Part of a small language model's weights: MLP 576 GELU, 4.13M parameters.
Each number is 128 + 24 x the weight over the matrix's rms, rounded and kept within 0 to 255. Layers, rows and columns count from 0. Numbers have three digits each.

# down: layer 4 MLP down (transposed), 576x192, rms 0.0447, rows 186-199, columns 96-191
# up: layer 4 MLP up, 576x192, rms 0.0659, rows 187-200, columns 96-191
down186:145088177172139140146118088094166169146142120099088100121120146109169103104152105187106083176149103106163125165180146092165167184167083095093142129140148116057126149122136100099093123140152193068099098129156158145140050139202150080177132162074158145151135156107157132169122148099192165123
up187:105153144170110104081131133142099127138129129187149162066134165121153157080124106122130053112122155157127147133053149106151156103123155137161116125186135097142113105117125141104113140111105151070142081132134166142074111152102056155124100111106091151158147145145123123131115132119131119147
down187:122184145140143108172093111140122128154125147088100175127108122213109092088134155170137087109163127124138101099124153138125152105153180165127139126115146111102074125140127156149074122116128163119147139134111057144111146109142099028102120157084129149122118155099097126127097138127113132191
up188:094138080122109198153134129116120141129118183146127149118122078147088117114158106092143148157080157135122112125173096145123127121119169129083142130123116147104100117101113097118114099106132178073135098126117157120120093097145142111114108114121156118139084120100177133113140128134164081165
down188:119135131127135111146120114127102175114150098138133111110159151141126090117117114127125127137143142160155145163120102155172158140092103164100156125134122107149118142175162147095162137120133102129129109125136131113101128130102102101114101119113154115121158173124114129119110119105118150102
up189:141145132120127166095138123120084101077114128148122081091124146153105089116110146132142175129135155155096102115126115158172162158097121118163159150122116135142124125144131132114128142132117124115118123121155100089134158120089153164129135144142142143157170147117146151098086141124128116130
down189:119111134140090130143043133080111130153185117135138148122121143152071126143118110107123136119114121131130076138145132132161123127121128130123162131120125151126117146155137160150165158134113091140128125108107103104125148122136137138126140148077130121124176179126139074099109148132134137109
up190:135164155140135114113150125108121142137132154141141118100139141106139106156141155136101110124138103116154118118137143159148132165134128078145072122156137115123113098143121139086112107133106141126134115108126111132131118138112122156143105133120113134110106120151133157116106137134122137161
down190:147121162136122118185131088137091135169143138134134141149136152147132131109123123121122134104136142128163160133149150142097140115146106131119150135145125099156137099116091156165115153140104151110154110121109084100092133120159127103123089129124099123137149124157129126140165129170089129131
up191:119080189107149152114123110141152102068119171095136101155119123115113140115091099122179107141196139104140150108123171100131118107128103100119116153159130089126176126154148129164096105143103107121123107170146150138125090142160153114125143133159120141124096089141152127102134137150090132137
down191:127103128164144073151117139117150092126184147130173129112121138116119157111108122162128127132146110133102120130102075124117135112144128111124140120104117163125122130115120107119122134100126142159072154136103138126131166128122144076155137125158105107165103134104125105107144162103126150133
up192:120107161136132106119168119146123149150119116104122138158137104089139167090167138145143113077140148101111139128070131117111180154118133107126131159175151080133108123171162106118130139090143133128134120138100145177146126134135127131123127162146124143124128121105145151171141135098083157118
down192:133136105120106147118123145142120121171094150183146103143128145106117159119087146132153138173149140101093122150151143150148064114156091100107107111138136135091120159103136159107143122128128148147148121117130099116125089125119159135148091109115110112157142130097139109126131187137163137092
up193:161104108160125145152123099140120125131134147180120127148122117067072140096152124144111082113113114175137137131123115138119118109106151111105133099147130148156148117141110162115119144126118121117139134134142177107119140145142087083114143106122129115132137140150167163137116095106142116152
down193:140134120089104131123106148109121121141164119112130118120087146131071105116131116157131122107109148127118085107141113131090136125166145135085128138157147155141130112147113134163102119140158065125122131112132107132124166091133149121119128152124129126117113114114145119121124131133115148125
up194:135121109122149134107121115163134111106115154103130144138185123101112114161120150132135153108140116107125130124083139101149131123135158084135135163150111144164141119119138129121127135112111114150152112099120155133140125131112158136138112144127084120128130097100069175091137124162114119137
down194:139134087128100143116129135128133129150130134102106140113135139143145163086154140099103118124168132131084131149127118118094104120172095112124129124141114113141124133151107117106143131160124142108145103111130084127106107122112137116119120083150156146118154130176132140121122112148151119105
up195:105139127115118167089154132170128107147094102161127109178121091083135169161117131099133106081154135165091124102108177114113123160097081143161161105133113203122099164093116144137121116149108127119125148123140136110141087155138121162132190139123125133132108159115104100136131163169131100123
down195:119138117153181123138157126145162106116130100148157151157118076144158111114117128136133102113169099115141114158147132110126173141158093128155152158134124136143124135105155136153131101151141146169139098127113132087195182099107118086149108144073192097136156113109079147161150180129127146141
up196:113118091140114128104140115126120123138102173128158170135183153137148177168105120131160106087141095101106104101082137133111126137117125122161108112173150163120123185082148089122149135130101123083119155096174137111159112182132136124130126160143117165144129154138121147164102130095105121138
down196:139108129146129127120089124103139115163142124133134143128113158138095128143114103164146107156135145119126182154128132160143119098151115105173126143114112140107104136125156183155107131125111128160135131092101100120129141133166131113174141116144100143121172098112124128104166116112143115103
up197:126142129122115136106132141168139135174153112127124119146111156107145138105157130129098131122114070137155165180085137100121147137124089160110135140123157147084154137121155129112123098128101110082116130141085160111132182164103128111125151133130118141108102135118107142129116107129151105098
down197:110114155117148123105193132167119118146111089145107124145127140148144134120153123136133150112150108118130111141123127176130118109131119118135153088086108148128131149120113123127122135122133106152119128130157116105135160129067136135178128128136110117144150091110119147071160147137121134106
up198:124143105122124114170126139156101134121079146164165148109106179088153100136123126190136115118117140118095112112191133141136117139143132094114130113137149100137087146146153128137142197125136126132141142103137112120170108158059181087079153114141134154112133131134155184115143148128095134101
down198:129125123126138096132095145126125126141116142100121080157144089153114098134139132114136102155112128121122142131107132107110140097119090122114133134124122131135111077150138142112147097130140157155142114110116122178137120175128127153147105099126095086116145128156128152097131140150151140133
up199:126140126117165139122135128131112097103155102105140116118141108133125103128093129123096167131125113085188142117137130111143155135121102103086113140144150137115169102150125114119099139119123119092132116110134154103118149130092132134144127125128129110113169100151114111102126140138131095146
down199:123102123151112106109176121082115157126112107139176148184114171119108108143122122152123120155155129125142115165115117138150131142097097111121149132122129121122096151100135143145152167101102150143089122138128132120101120167140132129122129139106109063131174118108097090172113130093140139086
up200:163127095142129084133144126145129160121074083193147105158140148183126102124133136173161148158080129086131104116141120153151149126088083143113133119117076125108130095077121151107170159115076140125109120138115143113145138136097103132134129151154117118107120089163128123161135111108166142152